{
  "n_layer": 13,
  "d_model": 448,
  "n_head": 7,
  "n_kv_head": 1,
  "head_dim": 64,
  "d_mlp": 1216,
  "vocab_size": 2048,
  "activation": "geglu",
  "norm": "rmsnorm",
  "norm_place": "pre",
  "norm_eps": 1e-05,
  "positions": "rope",
  "rope_base": 10000.0,
  "rope_fraction": 1.0,
  "qk_norm": false,
  "attn_scale": 0.175,
  "bias": "qkv",
  "tie_embeddings": "early",
  "parallel_block": false,
  "extras": ["some layers without attention", "local attention windows", "gated attention", "exclusive self-attention", "value embeddings", "an embedding shortcut", "learned residual scales", "capped logits"],
  "init": "orth",
  "init_std_qkv": 0.0315,
  "init_std_o": 0.0,
  "init_std_up": 0.0315,
  "init_std_down": 0.0,
  "optimizer": "muon_variant",
  "lr": 0.00464,
  "weight_decay": 0.019,
  "lr_head": 0.00661,
  "grad_clip": 1.0,
  "warmup_steps": 200,
  "schedule": "wsd",
  "decay_fraction": 0.675,
  "decay_shape": "linear",
  "final_lr_fraction": 0.0,
  "batch_tokens": [32768, 65536],
  "seq_len": 512,
  "doc_mask": true,
  "train_tokens": 643800000,
  "steps": 13626,
  "dataset": "wikipedia_en"
}
Each number is 128 + 24 x the weight over the matrix's rms, rounded and kept within 0 to 255. Layers, rows and columns count from 0. Numbers have three digits each.

# layer 10 MLP up, 1216x448, rms 0.0774, rows 1022-1158, columns 32-63
127166122094132141093124160107132121070127132132141136110164182136123138080115088124112119138134
146096133148120140105102121120108094093159130168141097111138133127167154126120093142096122121141
154116086086139108118099166110090122141163113140123123139103136130116110108157116158098124079129
129154121158112097106134113125149141134168132163074097144115170117116118141162124127101145124130
107048099120147142127149128124163103152109084106140141126171123127089092122138122145165109086109
143141131136151079140181146122135112116120097129058138128122114162144145062127115118112135103120
136121105114123153168125157118140127131139135142124119143105150138167105108117146152086130105102
087157133148125159130104065117130156108131122109127148139120113145150118073119116142102144143112
116107105116157130167134155115127152149138155144129147092142094099097152107132143146140194146059
129107121128179156126174167084143087155113135146123076155115145121117117148146103138114123105132
113126111150120105160125127077129153087110166100116162137178127124119182156142159170143124159123
115112164135104111142148115103161086107138109122127114102161100100124146128146110116116129163158
105155110142113091109169158108128113108149130146118151139158157140153123126115141148102086125151
116096134150168146167131119136131154152125143134092137148139155171115128157113104115097153123139
117131144130131124139136114169086144183092125166093102126149091128134131188120153094131131102118
132136148114125138133113158117120132157136153116136122091125137185114126117086124133152106111115
114105143086133114138175149141113124135087120158114123128115103159123108123122181143139163154115
116118078085137134113155152134095119161168115140095174115146194163093106145167119136127141110143
147074142138139116133083168152150138105120123103151114085134110142096166107144096114083141120130
130091168140167156126118116122134161111127092090111115077139120099142128096117112098145119112169
143127098187097134138136123097167117078117131164109097114102131127104105138114118167153109119089
147118122127136126150135155120122091182161116132150150115159131095113098123114126149133160100134
130131164133091110153162142111127120121098145123138118145162121176111141160180147139139140123107
155169124099172134135113107101141127141131115096128147094121140142114166120144119152129110117125
127131154110131117103152145136169120106133128066102160103116117098126108123132126134149140143123
147137104115166164132109139167097118103117132174106122147107173108098117073122097146130131132149
110122145109119144145115141154111119162108081150107129125147167128114109148123103129129111125130
128108102113103118117120081127111144081108130109162112099143092130124127112127159112144157129133
119142119101127106124102151116132142112137124113145122107138137121136096120127114099161108122120
129046149070139099102135082120115108075088145172111152162109076179107122145140115115098141150142
158207130081146124122092133106174092127120142126142135137110204101142135115137134104095136112144
100134090152170165110114153152130128126135117151132083127155155129120146092174131092131120147169
082124135133123155100112130146154109075168106168110095127080165127134131115134145178126164122166
107131145154165146140113169064083130149108126179144072103114159156138115131129122171122142129171
093135119137118129114136102104133131128110128106086139172139134138078141110142108114157109127136
131145147112124145147121137111127142133124106096103093138110141175161141125111138108123131099094
088132129103112164152146100111089065128147099105147146134113072126103151119142156156106124148137
111116151109092115121101120128129082134122087132120146090089111140143086122138129117117119156118
128101088140123157084154121112100158125133131137157121116132106130144126116123131137139103169078
164123150131124109105174126117101131099105098110136171176147155147083163122132102131093116104108
110140109090149120104156126090164105121154139079090120105126114139169147117125136126073141117114
139137170153093118078130176146114107123148114172154109165128148131113125122145110106105150175110
129137149147124135138111094154100123097120132142132110113139160122133156159153084105135050114118
162098133126113101112094108162161138114157118147141134167111123177151139068100114053116117137121
109140127145118087163110124138123112140163122170132131098125134148132120155121144175143135094152
131093133103140118152145137157150184145151103128124121140169163107116127106153123104138154188125
101107069147145132118118168141128134163137155075144133112126131089117161124112086144148105136132
077131105083101074093164143074135156081122106146123134169096093119121110143111105150150151116119
131125173122115133135107099130153094110141147154180143116138131115140125105099102099171113127133
122130117125136167087160118166144097119140092125126108119108175121202149168134112120131128116167
114108160080136160115085116111137069140105117085119155147143141149084109114107152139141148139110
067116176160180144151084126125108147118097106090121110145111121112109084087165121140120117118138
099118185144099153150152164136099142129120141160099136102094130120128172167185119105142152186189
117081143125131109117138117127139153159122150130104105160094103112119122127136133108096119120127
163116144151139129089142083132124127100118148134119141122136103093122137155112110133130137150119
130116129107100131152077137142115143116153128111116138099115120149138161099135083148130133081128
075164176167116139152110151103148144123169177160159132156117130140136134098147125124127177128137
121115139163120086119126146118148143116105168144155102104147128100133115076121102140100138153109
125118157092086145157100172147093145107136133121148108140149148129147125106114100116129078159107
094120121090139135161134129122130151126135144126159108149130114121144100173141108120188160126094
141111151121126107102123132166145126142115135141096121100080089136143121129101131147125136138126
121122117140129128112148132112132150174128104097122174129154142146125122098140180132131133114089
145118110130135119129091161156099117151097106137119173110135158147174119115156132129113124108123
126163123169132122175126129127154126137114099129100102106091121092106141132126114103115108117148
148131144191151139137123145153124130146136141177113131103148152101133136081143151098158109102165
117093112142069133157132157134097140112100131135166147154149154137099120167131154110123096092160
135128152119118095137092132153136142123110090162154136073138118132147154104164140179120054147126
135138085100127095117168131103090146122156120122136131138095102128124124096121148100137124149145
146113138123117122123159116133096145146146130133131112146132142131127128128124128105137151133127
158094117087107139129102095145191138139172186121149112109104133114127139118153088173132133135116
085144127184116084160143145140132111137152144128124166151103106116141126144129140125181129090129
127110147116153098103108146124154118132120161065133136159118092149134110110135153133161111115139
141138123123181095122107148106099112126133111169134113113142152150127094126136124077118170097134
137117117105138151124162133101122127147150100106103149144157174108138121122119118109143107126147
157150119117101157133138166139136139091122104163097142093155103118130131159136151103104107146117
109147119140130121130117144128112081119124171144153107163131101091112136149172098102107124144106
125111140102148160152149077143135112116117134163151118084091148145105137108103116088149135133167
068112136099141136119142106124115148102125148145143123140143172131092103108148133108137141144188
141093150123102146126152069171090153095132152130142108120124142181167129084172115086143092157114
164106123116149145144108061120140161131125128160132122164090100176152118079158128136146083112140
108160134156130155124136120142121170115114136154137145149106135146108116107126137101106138164166
122116154094113141118147130112158149141125105149076149099135138147163176162065165130180114113136
113142129129118129129082127170130127093109134163175133165137088130111153121106114152123129127131
091133144130160166136094144117131094142116121060149133119143121114179102089096115114113080145104
167133117132127095160157132111118121153156133169156105152095105120140135135108091109180108128098
124132111151166130098182135123142108077114122156148134113124135152132146170125160132129140141099
147143150129107120108138140139105109119096099105133073111109106118138133101095148151141155114164
082122121126142121093106122112130146115167160135158079124109119097136142118124091104113133097176
120096154123138132143100101162125116102091101178108125137113158169100127138109104118135169157119
125133114068145152130135152167117160149134144175123103127121127114116114148103120138087149167087
155107134149157169111124103127109139106103119143149096126129111118107128124147075121119129103102
136115157103114102116083119136130124103113068137079139134126132105166123099105113176119126122164
159158044132116104158132162141142113143095130117131143118106148124117126113159123122125135159148
080120155118131093127124138080113142172133121085107144156089129177158118147120130127135116149109
111137140162131123129120127145113153130108136148145078111116121072150104112129096126122144126127
141130125126120131156124128161120119111089155102132143126111117082120134138139182133152125140134
103140127128074142110129120132155145169167125089146121121142189162131117151092160130120109121132
112101154132175132157094119112145123067120129124152107158145125135094117129154134103115150146045
189127155142153134099100078075126135109119105134136106102149145160121145121182166155119125103143
132178123131164118134137098061176145153131157107146151109160153121096117140150130069075117141148
155133165159102090139133155141108159156125107164154089122145129138146124136078180141122151118143
142090104160160172128140119112167101116128165125124161129122140099125128151129096169157107160100
170134139163121156075108151100130156104132094099101149166138120122183115186133101136168108128106
129127077118130095128130075128136192117138158077146132131173106126134084131090137145101128165151
134114107131067100138153157142113087155147149115123142132104152117156086123114080142135124123114
131160133114095138133071113103140160146118156122090120129101126113099130111096091148135162116138
156145147112121125120148134191125150125179105138162113106126108133159158154110116133179083116118
104123102124079123123100084112151133137104148170130172110102136140111153141097120141128122205121
147122152180138151086124140139090110129118098130148116116124146102136138100127141119121134136117
140099149103125120140150159105153144103113181137149126126147102162082137112111112135104116120149
098136145131150106147125139146149129135125132113136101151138108117122126138166144129144129161172
094178154127114168116107101130126169159135127133127095169114107101137197123111191135141095125119
148156104184127143123166145112129110149098124187101131125105134137138122134104105182141127127145
150078157109121112156141140116155164077153177106141166127094173123126168114120147130194133110128
134116105120139143143118121120105116136137130128096108162125098141137196101131139132094101099084
165113153104130106146158149137135167153135101127157154124103101153140148170134144143087079130116
115111197109151109123108156140165128153156163139111135107073098137158147151144128163110118130138
134129140135143120104115078094127126092146146136134125137118122145145109155158148113104114102113
149154121101104150142120162100137113092137114172105157105115155155109118180179125111121144143095
134119105118121107148154162135120102127142126136126142114118124092126138105127105114103097132122
140097132124121152139169096125124104153099118126142163155061110129128134092128148097185128116089
114138132128134139156117131095130132128148114151125131111114111133148119113170143122161091141173
129131116121116159124141171131144166114061144181095128130152133145117152130113130156114103069161
134140088123122135159148128114134178125112152122123133159127130150158147111110087108136170138156
115134156120113130143103154137136139136184104093157133143110120124163124120140108149162125101125
117131087107131186085104165080143110099124103137124123164108127126097145088147160121152135141095
144092140148142105151110145165126137130117138108108092091154144103160100144149144108136140109089
130098119143131124137159085148138165133133150107126155149066128146123095112120145103100159155069
172116093157143118134108108120132096117143109111185121161151133112134136112175138123134164116115
121129158119111133132148133103164113111143157139153128140101116145135138127136106146121140179151
131149167136140136108077115152128090123116109126088120115146110108138116110116093127105102107177
128137122106129091088174126140166116138117137135119136099123119158119122144103135104149104144096
143129149143111093151160131131128124099158105116103116145155105101142167120138097150117136129125
106141139093145070139158124141090165137123140110152119153123087131165111155117132094149107108119
123130136128135174134104170113136089105155169123127120111172158126142132112127179118177150110139
106151121102088129112127139151132148118110102174091143126143146128115110103150105131126154125102
156129120105108153086134146142112127149139128102126135138112123139111114118099158169137101161102
# layer 10 MLP down (transposed), 1216x448, rms 0.0428, rows 1022-1158, columns 32-63
110125133101113118166141139136113154100158120137136102121152091152120122135118138115130138173165
120096107144134134115136110114169071161108091133159110103150116150154154134142122142118142154149
141108121113133124150121085152096141127111070116129101148128112129157112121103146136123151111139
124126129129124179066172112107100111143177156130146154206107149157177166140144140073111130134111
107146133142108170072116136132118187117140112130132131124134098145130078089102151191115094133139
126150147128131111149145117121124099131169152110156154111108107122121148092114147136138138182114
135131115128120151130096103099138152127133116149159128148162171131094130107128116138110121137159
178146112109088129148135171122128132125144095148147146163154100131125148131126109142080115122124
083149141077108078097136134135141079143107116131093132105165130129104131111131116106116123122160
081110126102112125146080125143097111151104085129102136125102130131128105104122131172144143098153
116114123094164144071150071119152133147105089129138163129114175142130108148121131195140157101098
117137113085097104152105100151104150102123136126120107109158128130155105119120106134134140154138
214139117127152123133103118147121153116127145132127062158117097107107145098147123171130145128130
134080157155172151093170149148119107157164152135162154133135125114162098170166124133155079104089
113125150149128117143071190129147105167086141136123130146136131166134110140105126119163137159108
112155147112139110089119132127155154136124146114122108123108137128096104099138095148118141109138
096129116145126139146147109155106112125153089133125107139134140110119157093118144110104131135151
114173098148151149063137107118180100103151137106132150116122128133088146159097122132100139121146
136119159104147158161133122160073138138117133109111128103164176106121170104153166140128152133146
122096094102094137108084126153143152083143115113121115192127165157133141100148112126094099122121
119122160119159147117124050141140084166147158092141163111140121099145138126088126177150101133100
108121158132124108106128115096130113107154078127108124110156162132168092135180073159128129110134
122117168126169121128114140125132113102163148111146128111130143111119152151112102133132084122112
123131123102107115133176102120130131149079145199141079159133152139109135163154149119141082116134
156114172123146120106111122121118127144141128154132122158132150136146108099129110157141093149148
072138136103115108147123129120169088143163157115114151123153140142125145138100162143158160175172
154129130123117126145084149120078121112136165136145124123108170148140164160112131158145152167173
130082119119156132136159109136151129156121104129115133129128149115131086116084109126129124136144
105118138172180136120164089184178149158124095135115125144089122136112112174110153134120159119122
135123129155095137144118118129172158128119036086179146154131102119137148164115117146123106111133
101109135085124177129103127136158090117135107143081132179184071134162117124109151137114137152137
102117099098147114055131167086158116143100146128137117088113124115129132168112106163163148132162
118105117088124105115155126106173124131129117133148121102110130104108069122112169126115137136090
125126147153171121104137116170109089107144143151171129176122085130125147161147129113121092143052
148178168119141166163121173144107099134070161114072102137110111121141127132127144111114151095122
140082128124132079114104125077158119152109135113126141095125128107173102154086176127131126129084
165128145150100122145116127175140146111081132162107118090099103106119137141134135153141117153143
154099101142115127135108164103130127151111136079148111154120129106153136155131108120109126144139
159145156135149083093123098129132148130166135150122124137109169170122102139177169110102119136162
171152105124114157128127133176150132125112137150142103176157136135124108166135106114068173152085
102105120113148126148175136099150122112124118109145099084132115137159123135106141120097166103141
094122134163129131120095114090134139110118136150083098126149118130146127147193162144072135129165
115115145119129145148126119113139123154108128126135138153118126130158120161132094166120104161111
136164110115121105135180144151103147127145145125139148143172175105135143115144081112100166097106
085136092147134095131104128124122170133164136075149114129166130128131143125107119126130143114090
149167109116159111121136124104127212130097171164089158150129149090123130136117128121139134110120
133148117161156147127143130141135115145100120140178133133154127131138137136170152121121146142148
119171101128121149113133093130133125147127138157160150130075119126130158146142110152112118150086
114102096142122135124141142176126092135175153104145135118115123136094100135102132099174168138163
167120121155120178120095156123128108096155099130157128068169158156154167112097162129136151166140
128116142166105130135141153119154105096132104120140134125142109127157119080146125137152104106131
136145132129111100129108156140115098110133099116163119152099117152130136140099121069090102144106
089090107115115124142129163100104135096155117107095161114142090147167145172144090134146163159121
121087113127162137139147160147146130165149155131116148119111128124147137114111139104153137162124
126127127152110143126175139114130155139076101143077111111139157147132110140099102099102115180123
162137146153179129170144089118121139128181131148173096137127125175095133150197119152119063060100
142130125141104130078151136126127118126135156121147121160074125125198106094113139125113156130110
131164120138128106113096148084148118124114147122140140132133132109126124111159119143135144121118
105135136076144111164150177126135120081118115138129160110121139120147124062090145123146138142162
142092153155104131147138157095125141086112095099121130117116096144121174146153113165152109124128
121133138105104133145150132107068142116135100144105121146136116123095118101098123110141123093076
116126113115112129131128093086113118102120098134135161137156127076145089141135147127072089153118
153152072122141157122137096116164156158089137122155109110105146143132153098135143112132122131128
156128126147119086086127078147127101137104079108141094160150089092086110125189114165128156094100
171142181127102117128139139151142118118175212119095145155117135113126133179148159126117105121165
122125086127134154089128109168074134117156097118161113151111114133176127134099112140105103156109
107142103122082108122128110103158180093159142138156163147142163096156118106152128140142124077153
098082131073092108138163135106108106148114127103158138121132143115150164114120131110163127115134
153168123132119145134116129091125152118141145142125112128091147101121119134138174084120102139132
097130092144139159129114117162148171122114122145122134137074140088108087120129127137131141118117
157135130114123175163139109138105166124180103126125142175166140115140119142138121127127099137107
136161153154126130131122155157140146140080117123160109122112127167122118118130118136120105098101
111108127135135124108130104167103130092152137109120116109130092148131178128100172132107107131146
124122131091141133148132145112148122152071144158154119136120137122103112142150133132136119114151
151140142123172142185149100116112148124146098121093169127100151128133087170118139139145086153124
152115159123109128126139168129120140089111080124142127141115122115147122135159113145144164147144
109127111156127119154124128127153081137133161127129148149148123158120136117105160120131149106151
105128128138067134160116119108119104137144126123099076089120146100127115102149149157120145114132
103112108120139156135102117155124148126125112097135116135195161114111108133122082098136147141127
149151152124089109159122133107152170087171130093138112106080084147086117130114171161136095129137
154120150159163113155091150144137145131124184116140129188143131160137118122109127127169156118107
124166093159128155129115100119146133134145141154125137137161118128140113107144130130094147133111
142137107136109143147084124087120125101108094127127148096120143147193118156156126150099131138130
100118127122143124149124174128125179151137090192141111114120130125124135115141144176149117160158
132114158136149079116153113112108114125105138234147117095153159120121098169092089132162110096149
143127116150124109099110148165120096123120141158128109138130125124172136114130134131097150127142
130150091152142067165109154107112120153121107137113110113111102147106103101101106117129103139158
097167144130113162133113141135099173146140084116108113163134128107136099146158181115102107125130
094177110115088139138139117139084089120113113123155127159132078111157108109051080106119127133105
111142113080141160116132141120131149096159129155150138101149098140107145157086100141178122159158
103137098150142140129120126132146141133143141117127146110132127174191091134137167099119118125160
144169122125109150097123138115136150127127134137160144122143122115114125104093085188095143109139
156137149149128109115117095086105115128118115100144137132127105165126148132134133120101133085116
105127193124136124133114086143141094153095134147140125129111119138143181174174099119158165164136
127095141109139141134124099099122112093123141098104139160140132142113125132168123108135137127141
113138128106136113142115106163154130105126110127179086133129106125103151167077113120135145155122
100162141137128167157120144120126092176091147124173127127146115131139135142106122150120143145079
131113138108108172115133126083124129160114169142142121155116121143113108145115140144113149128124
145110161097108138130096136139103149121155162124118166126134099111152128111100100133148128126069
108125156171146145126079141108142131123090109112118124137126129126088115148166134097134104141166
130148158116168170166072142153093112121142143125105090152117135111125103116173150132162130073131
128145137139148156097144154111113149155112147113090168133167120104137109161118133122135109121122
134112139156142150156125117116107116138131132126135153167126072102106117140168136104136175138131
159123116114142136122183111150154153142118084136159148168128177103098164116123148094163129163155
116142169155104129113131112122085103121134121153101188104171099161156150116088123128105113102141
111141128104162135113115148127154128159115118128167090100105118156121161101163110124116107113123
118100153138112130131072099107110083120134135104095163113093163138163169160103136091162162128103
132156104109115111138143070116140113115074115087147132138126122154137107175137090125126165109170
149131131136136119134161122129165133111143115137163097138152123130116170135140088123149106162131
137135092120142133097141146147172129157152098130135135185131097136124104149114125115104112147160
135103101128123089118138151097131116105125111088138105117157137097141150162103198118109115105104
068140105138160116109123156155105126102169139092133141144136140109172133161157149141103106116095
156092142136156109159102138105147121176107080137126118133132153132122101126129144132097152148117
130126166123165133131129115121123111121116103121134152135175143077128123120123116158101091097114
066128103156122176115138145183133114144113105119120128127158129142102129136125113106104122133098
146141129161102116122163134094142130146106124108146090124126124120159144169135124142101085131108
127145136115129126107080137130129132149110109133101128186117080143133090175108148075100157168169
107147160088113117102153136075144165107162097123128147131111116111116148176167162152138141090072
123138145181089076098122085128110095125127151136141146096136097166134166126128117128133125143095
122189105154142177152115122135141099131165123115123142056112111100103107133163163141093125129135
154099103150122129131128154120140136098118135136102115196118097170136094144202117115147129079111
112164131145107147119129101090189089120116142101163092093132106147122122121139146126121145092105
152077125125101095127110160136093138158123176133154126145105090115148143162171170138129102097113
095148111121114154133173132143166105137115117110125125152129097085092099096110128136105136115081
134086154141108152134132111147150121126096098133138119159131103133144095143155109144106163158159
122144109153068113100105107153118109107072078122105084112109127150124102133143185125140112118130
102107124147130161116182198120133130114105149137099140146117139171111128109151099108144142102150
077152097145115105086163066160098119097100134098138122162125118127137095139129121100175102111110
128126143080125121130118091143147139129164148099133151120119141081135135140118132109133115123135
108139127169149142144086158142056157092126178140136152127098152097077094155121152136108117076163
116098098168079097107175153132123137126115177127132133115072111137087140132120111148137121153095
102136114118123128091116149147134109106137149170135109109114108135122110163126155144139095154111
171139159165163155137093143110125126156118122150129120136110118169103164133206134126128120106107
129095116127103140106097127141183125115160125140118120164128140136094133117166136162059113123145
132141145098119123194118128128078127148125109119125072126175110111127144105172096142116085105146
111103116150141101126171100102139150150142132114176160153114165084191115114123144143137128155135
116154092111137141145130127115152119131135118121123122109129130107114113121129127139120166116111
# layer 10 MLP gate, 1216x448, rms 0.0717, rows 1023-1159, columns 32-63
143137121195157102134112151124159132124118105119118112129140130091132138125094141136119182146096
121102199101141129118132155104157077129138124091147127125133124129139136178134141161141129132135
132107114111108137153118093172125133173100160132123158105138110135171163123086122096150127141134
135112155133124161145110080103130158149145155112126111113122102119153136130120144141101141098120
154123070097127123145100114118112120145109118134109136114119110150128171135107093148113161110130
142135105100150132113105102136120121145132154118133112141164132145113113140119138127106105123090
157123164138092160114094117128175132164081148174178149126114174150120070110102145131113145121124
146141115082106151100169151125153099142168170152115103113143124126085148082115113101130151126132
169161188131102143063067169109115123143164155129172153118181079193117097109141137102124105135081
145167140140177161110141118131111134147130138187136066112089091121172128129118124164090111116142
142141093120157154162107121119163086124128134162126108147112112131121089119122131112119150111084
141101122141067082139134116168161110162109110133096111159110111123127139148135111103133168142141
150176152124151116129112169134150098150144123130144147125138168107144154177168135160138131090113
123114133089126146113120148137134151135122062079112115151135100137124103152126119086161107116116
139118157161133144108138167147167108125130151144103110119128172145101117164139160119154132104129
137129122086127133152077145143143095135094104108132141139114150132141152132157140123142143151099
116126114101132159138141119122136138087119124157117130145138132125102123137133062137163150140120
163145123123084132113101154107153098147121155133129123168125135096108137114137093121128174159110
097129097124117096117129117104159160123145121136138121155151152152130155156167135166104137103154
148108105113111142153086157124148156126163101101142110121112118145156108129118130123144133142132
155087157129132121136095085133117107145095138125103116132098118148082150136110120105148099158132
134168125129133133129122134115128164103147107109151146160141143125156112138156140154145170134123
144125162134139155125136115138102126121116146134091131116147156150120106123147129141094107168146
121085129129146128135136122134095152139117154133127121109162148141159128128102150182085136158174
094138099137136153104151160127149149116122121139124151146142120107116146141160149127108135148171
116157175116133167145139111123118148117121129153139150136107150166131137139091098092068130078095
072122069110121130127143166200151144120108125112123126125096074107142145129065171127117169130143
102092132139123138136112122184138092125122163056146118157118127173115143124089161111132101127161
148165155155162085112136110091111166110121138112151127118105138132132103106146144159115077136124
139154126150097172128137140137095128111125085131120116121111123129132128127117109092134129112172
117113084127186160102093105114122144120114102134128113134134150113131115151133138107144110119134
119114106142138144140092127185151109128172123112111111085145135103160133170136156153135127097145
127135116144098133145098123136150121132127138107113118128101121099088150172160135105139136148158
132151181097127115102063136136113107124107120128134118051134119116137112082100154121126108167122
128162099121131137155110117122101147154136122136113106159110129146139123143136074116111099106128
099125090153118129129109099123158126114131102132142124123129132100158118095148128135100139161100
182101102127115104127144149131140118152096118200121163079136109134095111138116107126125130116110
145139122136100118108099128126169147115118162111136111132130137123112109156125148108122114129165
119144088117049152155105131173138167122148157133147166135150108100114090119136093108163123134123
131139154153125113090072116098154122106100153137130115086119065113115136103099101180110163136096
149126159118124108111154132121130150110124087189110191170137124141143118142124128128104140127088
115096133169081125126094087166139160165112109139167158094131084151136110118157159124152151138133
087136169128133132147145126083105108120161118128114135139121113127164107141171133103123107161138
146119076152133160174110150138158103097148138137130114104116140126120130189097172136109128130078
089079174094135115134108112151121098113114093154138116130146132136104151105113124141099126113121
124095169123121102117095154137109164106161127186157107160130104151122146115102122102158138106124
162110139106073092109139136109162074092167101117161105118116127150119117106115113150148114099132
161092109104111161091124089156092113124157155116129159161149106114143148133102122083129116123124
114178087138172125065130164115143138165118105112112114187142140123101083126190140125132077126151
125103162148132158148129116152147097079173121080183106116120132124142134150135083091152154149151
100128139143150101171107129142123163150120132117110182113148145123077104147098103175138119151114
098161083132130126111119160143141135166131123154135087112155141128122146098114116132104137102131
155119105122153123141139145163130130184126131143124120110119160148142140152122100151137129158174
132138144123137160111142123132136175132134106056105123114140155103137117110093114147124149154091
125079123106112112158135149138159122120112106124178160110120139149126160145142094108164111158129
148148145105105153138109118116109114144142160140121129123119109155100147110183120128137176146143
122158122164115097147086139115138143135162124103132154080140064137110119118147117125123150116107
152148138127133099131113145123122170163126112119114114107074076101125100137084131081177177123145
121165135090117123136121091127088128127126158102139118136084152099106120172119153137162128135160
139104151072111125113136117120149158133127067143070111134111142190157124161122167133092151160124
122126151120141158122141140132136122089103156126151135097125186126141131117163119125110102098117
100105141122144145084130112120198172092152112115069121108109102146129139150161127133114154102148
122090105112115124097150140149177145143133138124092144110146106122099129155144104121158155161104
142185130133125129116171132146145129087088144135159149072145128123146138127088120110111132124145
136157163141173130131114089125135120161095113122104108151122102110096106092110118118160153160111
131146171126071095101127097194150107152101077139115183134158141135118128133131138134108144162158
107110152150135165119103123111119135129091125145118119142122151169120107116120175134087134130110
144152124146134107131105112128157133130102126127105135105105084149143124131142103139138150136135
183100137112166150131143175115158103126151098133164113154146091111101144141159112114153108150134
088130163114135160113118163154128113127145163124141126137123146127126175130101147133134156101130
155102117147125119140107148121186109176121132128126139132117135129078147118155110133127092138126
137131140120084110088130138157121118082118140131098101110170119141103096128141190068162127142112
156138131144124140137131133154128055142124094169100122101154114128126126147062142167081125134163
164133108157160166090142167122140102120088088176148152159147145105102176130152122128129091117115
126157122112103102102117151141099115117086130122156144150110100071106124126135103144134135095107
139124153134138086127087152102098162123140159114110094137116088141109109148129141173101119076068
113112140132150082124112124089112140141140130133141141119123118203116119093102118153182124122127
111123138099170125144162098149183116193155087120115111103145156154143102135127118172125138146078
127084109117156172116111107131171127132073155127114171106178116127099099122109126156134128109140
096123146134109151085134152141125106119161157133188141150106072149128144112124117133124159141150
170110135166110135117122186115091124138101180118164152122135130108099120125113084101140168091131
120129117115123153138108132189063161104092126122138134106111129118138127126116163143155155124133
105148197099168120164134097105115145101110140125137138123128099133164102123148127152143111134167
119164105161147111124161119123116119153110163063195121118102160105115097150135127132140142100136
149139190121146119101120147134136136113125126116091132137124118140116118117115133138132105137129
141120148174080137104103178149139119147074117155109103130162111082083073114090145120120124094099
143121148110116110112098164110136099159145167157129124163121136109145169120148163103150120150135
124135159152123157087131157107155105119117139124141096134121096141108093115133099169101117155099
094179095126118129128154094131135102133119112123127103177149107133160124126105111090106123135101
127148167141127166137114147134155116116099146140160144128102136121082117123116096152117118118136
164122113115083138130123126137095123103105143115071114140105146139144104141135089120161099120110
158124143142121126134127103125185167139156184137158106114108110133092128094144158097129139118109
158112148103122147150094182112186124103154140114110121130102114100124109089128162143112134124171
115148142094160147175127131136099098104118111097115155130146100126133148146169133143111104170123
119172101150086131107133115146129096137106116146165155106118105097106112178105174125134120153119
101119129143136114119133090153144145087112145127096185121083116114130126145146110148111138150123
145106131104106108098115120128154144126198121127162143087112133145133156121092189165081132113103
157154120128172101092138128165087130045122100069135114139124103105128152108142096133129135101098
092140141101132111140103092129101084113112092113114120099128176139113128153127113144148126103126
163154129117148077118126092135125120081075131127125172186156107063121126166145148119112132148165
108114108160104124120109075133136101134125089125155124129107137100172123145128136159151158101141
067149113146143126123087160132084136148122126113100149090160105133176118144099139132157145103129
171134136106158136143101118145138107130146084145127141148120166082140145123095145103158135106147
129143123139145156126100153122125124132174146124144073145152142120127141126132143115111140176123
130110127136106128138104144125108103130103097117124088132112091159120090145123109111127121113146
119124113154134128141133134101177139137127103096147167116091117151096116153120133120154126164080
136148144121146112128105138145122117111162163114100119151094137137119124169126083128179100086148
120156092142108190096131122136144138138120134145114121124140163126141169113096101111123078158132
108117122148119099136124141176157147163113099126136171137112141145140142134138120110112135135168
123145079140155158123114143144120078176136130155098123099112135115144123117121110197153141136122
143127107100119121084135079132104127111130092186143119128113163136135132106134150126142162127103
142133121114167098123146127086095099193128131057136171106113143083155151144130148174113149137141
115131100136118147114080141072116108084082138153144104138134121085127106122138141098115180166131
137144152143120124156111108104123155128101149121097149135112120146178110110142120119131119172174
141140092084150110089146147141129174126168111115150141191096105115095144096091153142109152167115
169162109087135135153097148148162158152126127132171097123137173157129115136098139140121113159162
156115090128120145101147145159121128129154104140129129114121136160168135132121116129113077140138
123116085122112167157157139118228110156134130128162159144096138094157135168113130152109132138147
164171136119080076105130121124172135145114102079138145128130146156123130122128073104097138126113
123150134118100115126138082154172071083102164106145150133159130126098166175093132131093156146160
122134155135109139131133133158129106177154164126154136090159128121135155154140078118137109138157
154136114123089172114139147122114114130133108166149149116132111106139128112074182170117109089138
176138121120097103165142129144138153070102142151061152135132138084152166118124164160124149139118
110134130078153117144129133119169076143099176123159146103117109157151162166129102111119138105114
153177159149152094150117121111183120150101168101100131131118173119105117122133158138094094111124
123113117089143166108127158148120106150103153142102131114126119157143110138098122119154118099094
161105090145108167133087116119123135126129127136113099163146087109141110124131080139149144109125
112100145128155116125135123163123143093139108080152118151175137133140101106166153108114123113139
165140107124156126108112086179144101139101115092152111150191145086120147098077160134110087143128
138149084149132135149187136132107134148162150130124148131154125157143135137117090098063115102123
146117082134114147138155142101114160130121137145111112112110078120092209101113106114153118119161
154101120136152154094141141142117113120114161118127099135078131128129133140099174095131111107140
130145125137149173148132108143108099117140161099122172111140132137120102152129145112145181157117
122148140180135134131115116116150121137069129179155121105110174095146131172146123116118145129114
088095110100115090113102127153135156119137137088076122150113106143160125120125096121162131108172
089121178135102108078136133077120136111111103154124094096129117148118121128108121129126114143154
116090101130115114121062102140134132187136127133135142128155142147142145150121084102130095135140